Weights of a small transformer language model.
Size: 21 layers, 6 heads of 32, MLP 768 SwiGLU, vocabulary 2038, 13.2M parameters.
Architecture: rotary positions, no biases in attention or MLP, untied embeddings.
Training: a variant of Muon for these matrices, 6086 steps.
Each number is 500 + 25 x the weight over its row's rms, rounded and kept within 0 to 999. Layers, rows and columns count from 0. Numbers have three digits each. The size before them is the row's rms in percent of the matrix's.

# k: layer 7 attention key, 192x192, rms 0.0807, rows 171-191, columns 0-95
# q: layer 7 attention query, 192x192, rms 0.0773, rows 172-191, columns 0-95
# v: layer 7 attention value, 192x192, rms 0.0705, rows 160-191, columns 0-95
# o: layer 7 attention output (transposed), 192x192, rms 0.122, rows 160-191, columns 0-95
# gate: layer 7 MLP gate, 768x192, rms 0.166, rows 0-10, columns 0-95
# up: layer 7 MLP up, 768x192, rms 0.16, rows 0-10, columns 0-95
# down: layer 7 MLP down (transposed), 768x192, rms 0.148, rows 0-10, columns 0-95
k171 101:492522516506488500518528454504486525444482491488464470519505528476519561514497562472509490488509495513507452518506467489525476468534517546489525480496473514542484480504484474476496476498533488483503530477546517522491480432514556473443476527508442482520481499507507493501485504470499491491
q172 103:556500490442504466532527505508493491448503502502518524552546510504501489522540525474465475489496522500523484510494476481471513467490520495475489527508505532500530486510517475475474505526501529539535478482523495488492505492465504538512511506487523477499472496519485486493517466497448474452
k172 094:497547500497562464544524475482483510494486459523481541486534525471498515485505500500490514465522531499543537481489497523472505534511544531497494518551511515521543553454488504502497474489514469509537504508533512509477507504464489533439491455505507487501480511511517481524543466508531493453
q173 113:502491500501505501474475499495524492466522538518512491529509503492494452492516459497498492498478537520541474526525489498492491517474480472554490498471541530479469504490543522507554514480547482488485476504460499497497506543530510532504488442472527527461531494494509503452511527494505486425
k173 114:539508513503493505522523505467520483514492541493499499556479471511495490505500489538505455506461481509536529497448491481486514515502512529499528489495522531474486542505504475493531496503512469512470519517472505466539481534506493508459509476502508500515476516548506486508490518473498450505
q174 107:470569528511502540512517510534455490523504514545525538504457498499520546491502504521533510550506450471517538537517480504447532484510541467475514490511507506490499499490484465516469455517529521530499507522513495483520487481488549475514522492530489495465472529508450504468503510512495462494
k174 108:529546520520497515509488511523499543465540540515468526494491493552521521494518473508519523529492523464499502488488500498553516529503518472469463511513530495516475532498470510498476506513525501543466457469484516457501506514477520523465533514510450526504478488502492468449514508472548539543
q175 112:519482502442516525503485488523485502471512494489490454495534506501493514454464502439525467486533503470518500520494495499511503536486529504518527460519508546504514472474481481496540532529514517513502493465497517483513524531545516511543520510503511471507503549482511515526510498505453445498
k175 108:545513528496498472500471531521476467492511477477459481472487496444517503497416443468507489493528497463503494505536504460459479516498518502462485501506468498509488446454537493514510565500532543476467476473517504487481499518502494530490488549492514464508485463489522536482461487495538481490
q176 092:538496450472538495489540471493489510469517498487536589533465509484501514502485559546518476515468520489503514507441496507513495471497519491517508535493552477507503515490492498492511511457512541493503490502498467494483508509498488499499490474550502504494500507497455509492492458530501513500
k176 087:518518544436491490504530538506519521455485490428456474501497455494510487564483470494473519497493523505466540469517527510512509479482535493485524514493538488473495506538495504539478508523461524479559504503559528504504503473483506506499493533438484481502526474513524493475540521503470507495
q177 088:512467482500531480475488498492551495459521510518532504469531479499496524511522496527507502519517490468513499471477508497470488443480501523496492481533500491513543495484526500511533483549498526544518528503458513500501477529508482555469495466526527484482497498476533492524495457478471531468
k177 096:506519507524514500484511521497536485524453522463477516488455524498500534504491500524516430486501506519460542504509488487505544534513519550467480478498491460531502507499475488442524505491521472482524497448502504507499494519491501480529493511495536491519514567490491490468499499485473527524
q178 090:475482497488496478453492524548473506499489464498475490530529462455482500528502511469546528488547537461534488518485519523524485484497543478497506470529513478469532475501476474509491519486498525520521502508462539531525494454550536534451501536506486519439483501454557488490493476486496466493
k178 091:504524498514533526520493460485503527496492504435519547540539498472474519477468475510435482523469564480525500511493463491475481502500486493545483498459535524502473510509512473468496471528469523487511524481473559453462472551461467499527463506535486515513507523537455533488487534477495503495
q179 107:523484496516473522527490456480490482467532488516512528467479480459502514514476469510489507506470507453540515483482457513498489484498537514458496479516555499491469516481498508496523468539534504506450549465498525458487514512447530526516522506520516458456444521485521498521551480510488529491
k179 108:482541496540499508507526491515541517515452486527487500482469497495525472492500537517493452495487527525511479480470449460543485510524491532501475482476506480564494460518481490494555502524546471515505485474531529477535511488493556537486471537494473477519458501511455515519498520480490533471
q180 088:524478485541520525513458509501497497461500495481516508464540532469486530515483496509482516521504505545504472509475496502489514500492530471460548529514496504486479497487485516513494479536503531534491537517418515494516524468490478542486520469512530510499476555501478481504510474449496482494
k180 097:519513531514541511486491502461532525526476532518505459456467535508500446484519478513477477523529504486463486480507526486509533544498499504492543503528502468497520508522518498482558492548529535492484510461511533472465468497448479502466517485506532483490482533475512472464525497505482497494
q181 108:492524520465510465512495475509461503561475460507517471564489471496499543465520518510548492477513533461495487506494517496504522501546525515511488479495494514515541490471461510525491527481467470511530518499521473477510454467513433496476498497499521512475524497469496512500477499527469480524
k181 106:500529478471468465501493461483581566494510517455511531464467470478504494479516515498528500487537495501480525506509505444470521508464545530496518510504529508528516521497515489523483527518466500516528534468499492496510462524511529490485521462502523503511481466508485528476500512493525520480
q182 098:497481517481482469476494525529517459449476527507495536528482473557488508496445485519504512486492520507492526545476505527521501502526516520458486489497522486490505480473545527503549446515512551516496514508461506486476481515482509487501518417497518474482478494459547480482520487472535493534
k182 087:492489543503482519486505485479467449486535454508479476492456493538472501470547437549493524494496495487496475457472513442482528543499512499466530471504501486549507519517476547501494490531539512520488522490530490486518469455434507507529532514494489504454478477482509536543496492489530504483
q183 101:536452512480500511503507536492491497497500503511500479507500456530496504499516520500536518492496493500489531486503514496508475505488501525507503481448484476476480520453472518485493526444495542518494497498464454543524491484544481503517470506561492476491472488482547499491499467457474538471
k183 105:556519458470493527436549514495515503550527472492512494464478498499535473504495521505524530487528520509483488525506518474515524532453539544480493491506496508484487510479474519493486536469514517467512507516527473471493519476513479503539500536522524482516527489510480521522479499470496504501
q184 095:472488505566517507520507518494467470470483541515526522508521519495527543522507516521533500484472477504537518492482498475554494511507522498494482482487507480505492500484460505516497473516486485496528493495541513522521511505510515560525495500493517511463461505464509506493518494440501489486
k184 097:522516474472483496479515484483522498473472486474506510512544521534481453463485534513517517516500473512483483531525498482531492510465464521523486477493496507443503494526541456514493502511496551490541488488523505498493510545506466444483541471499504520518486506502528517531567459488536495523
q185 097:507473492512513472506509508497521470490502510461502488496513494440482482455501538458481500473496537520467483462516479466489533487484509533512492498470535463468467444475518491492510568535483484515535506483502490501510526527514498522533501542519459544466483491525511494473492506480521473476
k185 103:482508490495479516491496502488479499514542500498511479504517493493513513520483470510493491478541506542511507482503527523499473476520503507511496504508493497489493503457497515545515542460533449496511491491527485494529548479486420500473517548517476503544534479500492495473496480499459461518
q186 111:500529495439500505468502474509531548512523466503479526500521471493471472487523503466553493503461493503501512490489535468517502477483493512510437485493492527533511509499471540488481524485492494466549509492504488478486486460480504490503491488500528554420532490475486485520491447489505478505
k186 108:497526505477489491510470491513496504519523451528511526528509528484456510478453535471530503503513506502492503492518502457518506459483512493490482519516557519505492516485517551489456542554509476535524524501512503487493525531468525469525519466508514510481479511531478477517475509528518495482
q187 104:485480474478478499508483483478475491463511532506508474492477488470493483506493453481466504504508515449473484516505496506516512499490480479520480471521541515540494477481475489513527522496519494507481497530526528425464500519500525513569534533516484463483509507519521480492463529475536505533
k187 105:505503483492477460511482512479522541506500471521501474466450432511494521494503508505516480517451520470473503515537477469506504507503496499502481578509539482538464489503493502512515499534506474446435489519475525482495527516521485526465484472540468496506506476483505533519491456478516457486
q188 109:482501550502512499511521490509486507499529462509536486474482478535522462543527479537530486539474491510467492503525508452526471490538516533471551562483526483487487490507491518506518525451506452494498515503511517478489510575490509551523527513477519487502526512493480501499507463474484474517
k188 105:469487472464511497509447549538512520495553498468552472557510576528517538495511553470504519517465463505451515497472543495481516488519539525477506496496499505490461470544514476482498535478484480480466485494534519474465537529492478499502491498444502525516446501515511462486471466517494498503
q189 104:525507460443482485502514482460535506494504468544513530500508532542497525521517517516515497575495533487496463494498518528449536495460498463528493477512470522524511534506502515510499503488502501477489503473458505492522527473472473516529522525536476481462462511507506494456526500511536563507
k189 100:540502531475461511556506481483478488511486451533520479516490524493520467491510498518484534526487520533469534539505504499492534552506523500490535484491481506508486543498475508510490521484471471481456497500469504536431520508513541503461497502478490474502516487529499482519515487517471530485
q190 105:454521489505479506524518511498505543473471489520532545507484531488470466496497510546513520492511534458543548486495490475526486486515532520513513518474490518519528515486468498548457524512477523461494483516507492480491476482514489481469521533519538541487491494545451466452523446484511490513
k190 103:522480474506509515524531503500518540529457488487512452502530504492477495470489521508484522448497492525518464452497526516498501453497529533470493499478478536503469519525497466549484554487521521463530541521483523471439467520501503503499474458493506504483485457537485515453510516427535512512
q191 099:528452520494458482512515493466499459506521492465488511526507505514515481522492495493496494489501486484511479516517490510514523476491474499484535482501459488538481487474491515455502556508476534529547536546508551503538512488529533466553509481495521504508494507502512502511486511508554536482
k191 101:484535545503488474502486507519564495539518496473488516484524478538528526489491504485527466441483504475500529524502494539517472496481454509473512484485486485507530494514508537517474493469477498523526520490517506486507477520501510485500495522515463521444493554531525477505493466489484513504
v160 104:524488501524507515483518538461512490490471463482503467531501475521507485500532513511514507500475522488497514413508538486454507454497520510525543469466505458524480467521511488468476513473570511514452514500517470483479477497499530470458518544500506476488488483508486483491541450501503483469
o160 096:446507545488521530510477489496519555556496546498498548437507515482469524514498484438506531500556488520515512519488523500504540516529466488488508542540477505493552504524505486498533483507495493506513501526516493505499490474495523542537510494506493545514537472486464476542523531472540537492
v161 098:524488465468520504532457513517483515492511527514519543520483511474511486479522514510476501505493479518458517504479518501482491487498506509492499516488517473469507529530549512512494475515468546504513451487469450493489517522513479537508457511471521533489474510458482547530504494512516510487
o161 102:482516444455469520521501481472504470493514522452471497491496513507486502517508475491506523491486494504529461535480522451461553524445456516540520501546478509515469462513504493488519521520495478521462476475551529479480480469460526509475519521507501507494498475532492504521457493437543484510
v162 104:502545506531497514502502498540552466482472554497497515509535538516510559484480467515464510508502504494505497459506481512533471519459505486472512503540484493526456494538469465499544473480515492512523489497504524468509458512557517524498474479502546505529494495465516450490451485473494488470
o162 099:473461521454497530524493468464525540466494488495483482503501492471517463552527515505526486492468481478523490491498456487532519499508521559475517514492467477474553466463458519521477533505479511521504537494491503474498510507477541466495497528512489494482548482483479492451515473517485501504
v163 109:511499485500524525499479495496518482496514532508494482548475463494489543524455513498521484498508514487529532484486523513517532494527491528492489532426529459528527502528485506504501498514509527475528498537511484524506534513524488481542503508497493510505554516531555519527486467491474497481
o163 106:555490516491535512511528495518472538502514483498544521496480515446509468509498476467506517505501515521457506532524521473459502519453537457502530500518544519505459481494494470480534515523520504506525507502512507515532525477573488515463492469515534530544520503530462475505511470487496441522
v164 103:541474501501497494493461475524503475521543527527502525504481513498493500500485551523486500472522523462510536515498536474554531465517493484466477473488439521506492484476480541484505485488492537492502425511520525470533546475529533497515454469540540514503487483486539478481529529524492521530
o164 104:499539494514494457556518508472439539511553483477502483450508496537489485536491513512486494528483484538501515502517512474520435504524501524527509524480490488515504548541487555499474519461477493516522497519489519512488491534497505490538510500443485501523504493491444542523471517454493484526
v165 107:522500481527468535506444539533476504496487511511474545523486477503486500504519486525497517522513491479487508468527477475506485527463486536488486500524513509563512477523510485490520534473499459514477517496524473482507488522477531512495584519489438469539495489511482491479419473503498451492
o165 103:473518509476502505465561493529510477489480550496528449519526466494486505485550448521486511518494482515535522516521485543484519478520519513482506502522462500473534502482475508504468521474504502481513505479498456504519548481461521475487501541522494550449512490465524514466561520519464510453
v166 100:486521515480519498455521462493479481460537523551506544494521491526508519512485530530481497556503497468585500485514507522483504506515525540481509494533530497472528476540508503469497461523488549486492505505497520491493503576500507519515533482502485495525523471531530501492515493502531555529
o166 097:487484538497503488544465496496472533512459479480464517504512465491469471506509511511466508498466477524469497530530479454522516510571493487512473498486492487482498516469510527497438523504466496519475467465492477543521517522508511487532541512517499551491503503513500549487477513503511445493
v167 100:448526468478523530497483500501515485502459507525512499484491486497469501530491482520460465498485464539503500505510502479442502503504496487513503448499509502491468512541458489477479497479441533523534493500513486497468492438471524439514504450518512523506490481492506452492494500469521459494
o167 092:535522500510470514496512507512511545483513513499480497511499519529487508531472502488508570472486511489491490465480499479512489476527474511481512510496543517519492489467467457528497423490518509471471461499488534505527504555522517518523522564506505484478491501529484494532527487470521500513
v168 107:452487507507484490476465528469522529515510496512482457490496473485502484498490499512501505520500489502493447474525518526481477544518494507487495487557478517496548546472536531520540469503473490501503492528513509524481512482529509486522474513478511456502530496469456492480507489501477504500
o168 099:444464500508516472532494467506520446521509518527466515486475512522497491521546521518520523511456538480510530498483459497482491479527481503434492490480522495518477514524483512471527485475516497479476513457479509482526492496460493584522462451509461525474497500514539472484461524496468424480
v169 100:484490497497498508494495506512522526473491516541441491475506544446479529484494482500472517485528516484542518511488465516516507496508469520493488470485488493498504477499479507537482550536475459519493473520534520507473507509509542511502527438515502510512512476503494567509473510497538461484
o169 092:508498517500511565487506532520497498489440498481522512489531482498491493523519479498502479498494493489480495489488495524452488525529497529467512586533508508486498532490465493456524541466494524515491483531485511507530507544494470488480477516510510520439465486488510473515526474512516464543
v170 108:528517509505508500467513542528514534500505504504493499483514493505494550506528453530485462539540494459431474494473482532527536512524503438491470503503467488517467450503546531513514537502497524498489470487534453507511474490493489459524506495521466506526457476515491459487487503474509498507
o170 110:465491479463517560484534472500502478482516483551534493532526529490511502505500504488460500476533508472538527511481510503512492484533509524517495484520486510546562520500456484472483539514481452474518476485457506515465471486520468536432461509498510497467504495489482488489502493484499512475
v171 106:503506473509513505522497548491514454489508520508509509494437496480507500501551476523517532502467498453465490523504489528527496491489544475492550500515443524482491499503531527513482466536507485500487514467469491499517484500465457502453481515489483496497482533469507496537564508492530538495
o171 100:522521492484528528475494453479509508462520501477456513511530521506514510531503512523485495514454493496492517468447495532491498514500461529520466542485555454512518522538514508516486472526496479501499463461518478554445498474510484547507492499503476486489515490518488454516459491522515534515
v172 102:510522487503530526515455471485531501507517490524484527497512527507455508460490500502488469492496489520499503505494498529520466522482499512503473481521495497544453507524495515494499550487535515494507513479463481524510504481481534494460477506466511447472492483526517464486501517457477491508
o172 098:512481470514491442488499500526515476515503495522514491508482479483497516500516511475504508499527491485460475486466503493511493529491440537483524488523459470522496481471505543488493531491500474513475497469534486500463509523527532551547504527513504518506501517517479482444539463491512497510
v173 111:509493535456520495464537529512464516506482508507481487515505493472474539485536490501515512498510496503469492463467462498448516502545485475506517489467472497542539494512471513477516474482494466555492541499512529542470560490502544555522518551511552504515529517505531510479541515525481547497
o173 103:510514485502469498514459482460509500494503540480511501503503505498522472533487473486543503501530494501541534498531519511541507488472465539509468456526507508504499515476473476503489500492499539488516430551493515492553495543542515525451515478514461521494489478484459439487519498497541489484
v174 108:516513481485508488527505540498461495491463542474463507522479472502540474483560510478515455518492534484492519535512434456472506488532494483534497497499514476494515467474493488527476519449484563478527504486491500482530531517523494523558479529529472475500485481475521526502497514540474489481
o174 109:471516519491480526505476493491433473538500531495516520514481465447443470464530494503492484447502510508538497526519517485475518475515526561510508518499521535529488536496516506499490501530479497483496461528549493496511484457507495513447537531480535485514479518509507496501539498519536503516
v175 109:497491517486464481518486535470503514481506486512527491519510486517492508495483505491505468511519483490524505514501517505546518503489508445496506494540502436468470480524453462491482448533509453519484508504488520471480456487486490492503464489509481505478542494472520470469502508482490507493
o175 108:540482501537488555549535538520521515495509529504493504496511524531494481458483517553528573494508466492500488479519516511483529477544505544503480531505489501508501512499470533481489486504527496527500509517484479498500464506472491482495493511530537503481491525517503506477483448498489481519
v176 109:473558476463492515455505523514493527531499511556520499494494535504509511497484515539501457471526504531469512508550457501530502484520490507487512505537501501509502458523492489501552497537510496466501492548487481476516471518466508544488510526510557475558522507496504516511514490494561492502
o176 101:515508510500537465484527463474514530495486494474526551515532509488508456546511542513487536536433500532527502510490537457508546531509485483518488484476502511462481480443497522480489492489509475496515490474528519498525484492510517480537498492493520521447515536454504445528497495527494500509
v177 111:498479508513505512480451501545523472490491532497462495517533516493464511495511477516528533479479520510516440481517507491483514510501432513522494530465532469492528496509528477508523503496472493527486535518486508510562507473508468531527485495449475467522488524518485464516572461501547509519
o177 104:539445508466509511536508474419506483517441496564496514518495428482517509516461521515477509478477523477519509495515444530501463494502480447478474488504494515529428528541511489502506521502517504519518494502522509505464518527455512513517514485479520506501487505499489493475518511478530534523
v178 108:501499550531528491517503522526497512472525541469499485487490467426499511495501527463514493520423519474490513505503518492568514494474489476508533527510503475501527528508478466494526529498481486505516477506490513525493471510476538541524491530487510526491476538504494518486517488545441523473
o178 102:498473436491492532519532517503479505481535510481491491486492498506507481488495494440569478479472528506489478491533525486477459500524485518518485486468466523501500438461511520507480472501495492509493555479483495511514538481524452487498514508478528470489492468520517452510527501470515513471
v179 102:472486488515524482509492502491454505486460512528465536499531484504507508523481485506500489494551514457493488542479521519548475490479486525486513544481492538450476461491485485491497470463512518488527477501480522521468499492560528465496469535480530510507471484495494514490504449495508504465
o179 103:494491517528487484508475488522493482524550491508559481508497458501543467515554461504510524495485524537485470498461498516480496503475481503490462491502459537510493471467507508511492493476511488533475485578502487443477482511403480520522514486542485524479540485541516507499491529504496510491
v180 101:504507460502511500538509511485513496500506495513487492483494476461496482514494511463516537522526482478462528475530518501498526501546532498514511545486504553525475457510522496520521511517498512539552495522517498502521497479494484502526482467411499502473476470520464478532524480522517465469
o180 097:502507507489464528478466510519520495502491510470449528492489510515490531481522525476513493514527502504532486533504523500527494475499484464513496501535518466505528503494498511479517488487521476493489502469505532524519516526506516459460494485502493487521494513530544475505512509465520519485
v181 104:550537506515516540485502464527526534490484520485518507496473475518474528478522507454468447504511504520491530484446466488499528559538452502495461455492502508479507445490511521505495535522444544532491513519498500492458480500496526499527501532496499497502570483459441525489475473528476496503
o181 103:486514484492485487499474455469502515521534517499516498481497492493519478486530474455528542479511510494546500484513508456473539463512527571533520488488520540546483494474497472449483466503541521528498502476480557492528534502478500526465533500495531467483502481503566501500522502496531494536
v182 104:491484535509484483467484481490474459447474525444462491501520470506491499508475508495518491512491469444499494475458484489460514494477480520483519475525546515504521457561452527463506492504497490491475504503476454474474473503503444483483514456494475512493491480523486489473531486462516468502
o182 100:502475465522466484485508497480526529513527489528566491499503493504485476479547522580494510517489509511492531511485499502502459479541497493475464461505512484504525550474525513527474473520518515460532506478527474538475510446487513465517478540506493509480517541519509516519486475528517464484
v183 103:478498545516527488511493541524477504496517543457449511545529503516474550545500507484455523472514492492493452484488515474473511479478487511551453462483502493480506507540526492507449500461474502544513499469477501464523514494476475485511473515507495516507457505512522524494506502501536513515
o183 105:504499521485489534502543502517475466514476521527505511539499490508528503486425504518543477475443542477559490534496491520504475506508477486500480498507443516505512504461537468494495547462447509531502506534514473521493448519500496505499487516492509475486470532500475524499463479482508525502
v184 103:499472510554505492496493491516469522462579511513510486481494496491450495542475497493483472491499491491529456491481451541526512546493524510495503462522519492528490505497508524512477525496558542490484501494500475509524466479516518512502538503525534501488536503524536527476499468468486519500
o184 102:498499504473502514476492509489497523434510522501482475537507488491474496476517516524490491513499561474485500517491528490507487480528530450501456497512527469488543513491488467499461487515454464541477544481485470447496533491503518502478493516499467449505481493506464481433476495482485439530
v185 101:490531465522538481482468531504510514514499500502489547504517503481512482498512513474430508523470472472494484501514493497484454502486526530519498518493537505520521516479490500490470522446466497488487490520503507510462482502480502534451475554527526569494536523479492513494497513453484528534
o185 096:471442506478480513522535538466525544476540516502522479505509492520521483530530478505487499518439538494504482494506491512490525531493511526488513520491498497482520509426487442506511431493524456492465506460519497527460515452465542494510486499505478513492475541511501500518533531489502474484
v186 104:483518492480488537454455543489510517513526526489493460485559505510509518539505540517492507540471518525538512546507505480517468497511496509519443484456480495514483567443505507470533494508509519511499518538489472536505533490471468512514506466515510486475512536524498508483490518537514494487
o186 101:488516499475502480523492465528492537527517500518469448502486466487530493478490497538533505514492557504503531412514486515480530490507522502479516512495538510526520513458497438508506536468541524535484507458535499465506506514510507463474501516463478480491502500511495497504493492461437520475
v187 099:487476457482557529494519473494530513474546502501488535470516525500489508517500507541505496473543500496500493484473449483532525494453540502505542495483460522503471484528426498481518529506517524497498512506478481471472501523468506462521462516454500521507434501515513520521483497487522508478
o187 100:457525536497482516508531459527505503521500496507537490492494517522541504499489518500493501494487453479471544522472554486551491502482501508539508558528488483512509507458502448498468441503476448484492504469480480542523487494493520485538505513485469512508515502476465495492482457459471530512
v188 108:497521482529516478440495466493499534521530499471519451455485456527463538489505514504549583524487467494479511501505454486529523494520509498518525510507483470504484481528484474449444485466515520487544497483497493514510554491502492509516509498501480494523482512486499472506544494513559520463
o188 110:466483451471478501502478528496462491499444495527538578545508508491497451497478490465466466486535527533499526501487514513473489497532503491558516541494486542543482511493567507542531501515520508533508523507509511532480474475495485538495536553518506528479529504473503492484497481487533527463
v189 109:501527490510486481509497532502464501517536503496478415544500496481524481479493500527504476477446524484519523477457494449488485515491535556513498503460466507536526502547521471499507513537503510520490503492540449522489469536523517488469456486525470519498441502517499516500520451479490481510
o189 108:501442477494555519495505476508495539474571501505510502461475464504505466516483480489525446515534503531496488485528478542520518497501512515504496477578458542492506523473481513467471491482524528502530536516513482515473477477508456472485480533480540478506524515509501489524453500516507480506
v190 104:498450496517484491494504474498527464492497485512513490526530512507493438466480514478487503486554471501501502490519569493506485526519485527479505504528478579521490440496495481531522491489529486474435471497471480513466520513512494506484463465500481509506460512480490476452479541546493526508
o190 100:491510430529456490528473558522477491526497523470505500471477489520510532525511516533477514570447502483487506449473468533512523468489575450537508482483504499489484504477517525536480449503507520511469503525504516506497468494487492492544489468459527518517532497490466527486503506500486475484
v191 103:496487500504492454448516493517484523490474511491529491481505533538504528515497469522467467506541503484517530469536510552517503477510519554536477505470508459505498500493498497519480476471485503526481536490477490482515508477512492472514514496522528527472450514488512505492456472497483523503
o191 103:512511507492517494527499475531491510488526492447522537522456484525513474497503522500549569508467534530501508509520520461526504495505505447514552515513523496483525487485488489504503568519499470494556476510476519499509503469507470490518495482479505488529529480490506495475508495462461496527
gate0 101:494477465497507517501520469478498485492541521526514516520498502463478484494516481521479505459484489475440517505508490531478476506547469522501526488489483525511528485522493486493540477503481526466498485517470471446504520492520471510478490497486490456552507500495509456502539521530512496510
up0 095:496500483506481491483522474474509535473525509498520528499507489490487518506556494489454503449537480515472500492490502523459525540493459460502503505580549524493488541495505515505493471508485519460516504482551483497524526472499496492519478500504494491462511475501483514478464473488503527504
down0 098:523516540539519523493502514498530494512461511467469474476505506495512493500487541506512543487497507484525537538481503498550531547474517471492477482531526470460526478477499562530489543556517514526505497508489515509473519533525552519481491486525535499490529496505496474523517517487504502521
gate1 099:502507481497456505461484513508510460485515536515521535514479480503512567469508464480514532513555533484480541520498504533525494467519507512481544519524498515479566522493512481467506511491510490487475488528514494445480508505462435523524506496472512535491496518469477505532511484523479478492
up1 100:520512491499479494480497509445518508513478451519478488485500506493519526493458516515490517532517515515518499539568523538456496496476510502547437454510472495498456487506494525533477494540551524487512524513499496526563492510488499512521518505508508525514513513525541513509547497487519538479
down1 101:535437503516493463497508510497462553547519492501495488522550517481527487434494468521477522523468514467482540520535492481496475492492524485504498518489524481520526527504498495487493510501474499468501516531503482545466534570561554527474500525447502479505491489537456493523515498493499513479
gate2 099:511505525468501534514457484473526478472486497528533541493512489549475478511509522532516503563509518455491471490499443480560537533535509503488500506495513526458487483466455498507497528532520459477522497471505500501480497503490457519505475524473518524476473472516535498552465537493519540500
up2 101:516458518501602493504486514513499465477455487508472538509518522488494466496502482458501443502502554497528476500479512488522508464478539460489510462513473480524486529491529500480489523437512520486465511468510484491483515516538484486518501480512487488501485461485502489487485500515509520528
down2 097:509490529500484499492500481460454490501475515516514546520472546480520509473493517500506496487541487487472483492488519515487500573492481464498466498524517526496467510466535542503490543513494463512517494507495533449461533502476511515517478523539497486492506499539495483487529509495484536514
gate3 102:471522477525521462482550508475495513510498545552502510510519505464517502492514514520500472515528483500477503476482530490478505493484493505514537475496544483476504511516503502558475468461516469514464460481488507526511456556535537529545509553489517462489516514534474549473473489527509481506
up3 101:482467485543509477500486490461544502457500518490509503481520468500489471509528447476468493513519502520507528455490538464511454523505498533528529513510474486529453526497509495518462521450487506511507470491510524530538432497491543495499498515506512503496542510505509511557512502478492489544
down3 104:508516491503541463547475494497478494490501503478448481504473496510480471471531480513494490523471512522509462494452517490484500471495483478500494421543487510513504545474503537535539508502529474496494512509485523512473508480511537512446493524454522519518502552470496508539530422501489480489
gate4 094:487482503462478508455451457520506489537513513500486502490521518472466548481509528474491511451502485525505447504441516503474502493519495463514546503529420489501501521524506503473537512536475496479531489470462497510521524470523539505511473468477495548574519453539473516529513491480494472523
up4 090:500492548532484496465465469491488517549541476509516451515423508508536472520522529461552478500550489524465477499486507485512453503502490507507495492528464496504518466483500546538505516515502511495486524471466515485433475517487516462537511498479496531493485481492447500515540518502514511494
down4 093:540519513554533475507540494523548556517480476517526517476470440493474460490473505468513537532517510548560508510542495497467496499521496498458462491498501522532518517472479490520466535476530474534511504509453498498486516464523508490485473524478493513511514484517511520537476485491521487499
gate5 096:500478497478474487464550513501517480504488428492504487527493491520469521525508521501503483471474498549454499442522495499486454516494530533494538514520513482506507516466513514529531471477520493486520466466522559483518543485507453511467488507482525478532521518485443473484481566489523463479
up5 097:514496543470458485505471516530525526497491497533474537523484497474534536447523534467508479479489498536517540479520485479523493488546530528522519507476520484556546523480512533467521525524446481508465518519481489557494528485536538447502494505438503509553511474498507480512507489544469516490
down5 097:466502471488506500553507499476529508472536500477482506539520549535412465473480501488505481498515495503472512537469521464497436490474489469508473547486534509492484491495527494490502503522473548490483521508501513514499495498510536464510441535480491483500485498528513509501496504493482519560
gate6 103:508480523480537489488546439519529522517465526482485527521501491482520500479512492495459478531539496491510519503516545470502500492435477485509515487503533519507510521519499508520498484477489557445482520495522442489488506487442508481461513514504507519491526511494493538508516521462498504503
up6 102:487485537504491553529461523471497541511475519483484488486497471455487472543460482532509480517527501519501487512511505521514564518482552466531462483488524489553485488445487511489462438478499484496550540477531519459507557533514485465517524464471515483493506512511491511522492528531484525502
down6 101:542503458456490573501497500485510502494533536526467501532485447563497467497492478518496561520527507538515551528471520476479491515526468531489496479492497487469520490544556455492529515533503472470464498501484483454524515517483516514460527487474492481497495480479513508522476539533505550500
gate7 107:479465466494487483507452514495497478528479545558494495498530499486463525465522493492526474498513531487476487475498499541517457498472490446534476516451525481479505541474468490505493510536454495507506532520514476494493499563482482501462494504486518569543499541510503487519486519503538508488
up7 101:503511517523522542518543463469499475534493516510480498469478490538507501453508448507505501486528541482472497536495522491515510504513475514506527476495490492495539473537489515468497521516481480480526526519456454531510541525520510499520460482504528482465488516483469518504508471485468495508
down7 103:507482481497499455481480447496537482503518500484542530475536471500523460456497494498505524491506486519503519513538487490491482493465504529534475462490500486506507521488476519497555470545556465497488485501538510485539516445504479501468482483518470524479513481491489499569531471528499446502
gate8 106:533479504524528487470517525550486499516451509452499482500476495486554503492518499531515462519484509502445488516454529509512504465549534510494520490490501498491508479541514472499497488469487490490552467499509505468521529495502532500489457516543483550477491483477500505457473499493510476440
up8 098:490547495534474530478524502525504520497459515495519518478489449521496478499506486515506517495486493516498512500493498497542478515472473468486488434524525497492498504479471507488525503471510520553513460538572545514518504467530504510486491450485536511470476534503475568492508477543477505520
down8 101:550491530504511490516484468553466513508442447503498470494468497497508504461477508538474466493492515497479510503505536492506480501545517503487512505469526491511529467511556514479489464447529521520549528528514481493534521479504455528481488539481506531484504494525497465542498499485521475495
gate9 099:536517502495474491483489508502505522475523489477495506490543517499476498510552553511502529522496499474475468497515498440499492558509469497484503460491494573467562495532532520516497489425502523494460512475500490460542479471491502497494462483522507445497545476523516542534496504460501531497
up9 099:486476495504473514517478502472530540500520493478477486466470502497510520461514507473466484493534482512466548486471521575498463497540516525483506523495472450475493487574502499529492510500527483515484471521511474508497469497541463507501498516486459573503496511509489505521491514451501490508
down9 099:534492553537527477486518541486508494468496511471491536462516522525509503476478509525496497498468503502514465504501515514463501507515492510470472482505510476505492496462499468520510492505470545491497464454494507509540506518533525533521504490502447483514501504486490464513502527522490496479
gate10 092:537539468526511468481504479460501498473500497484488483533470485522493455496496556508505503483530475539513494522466479522517503451503497491538506477554520484532482473487510509495439512503471484510495467453489482477524479455493526510490525476532543449487508515483472475484521503450492501486
up10 094:479470507544455507470501495527504538480476542508461504495482516511507489507517470497506460537538510563521486464532460481521478497516456524523477528459475512501505510533512499466523515487505543482491454471526537529506482482439539513481498458476510462497484525496488503488508503507533537472
down10 098:475481537511526519486472506479484439524495467439482496457444458486479453488483526537510495509468519510546509454555507498508495480509495524532494546500486509462512515499460513498511478486471493519451539483494482527475515548527474552479522519494516514512508507498474495512483521515512508518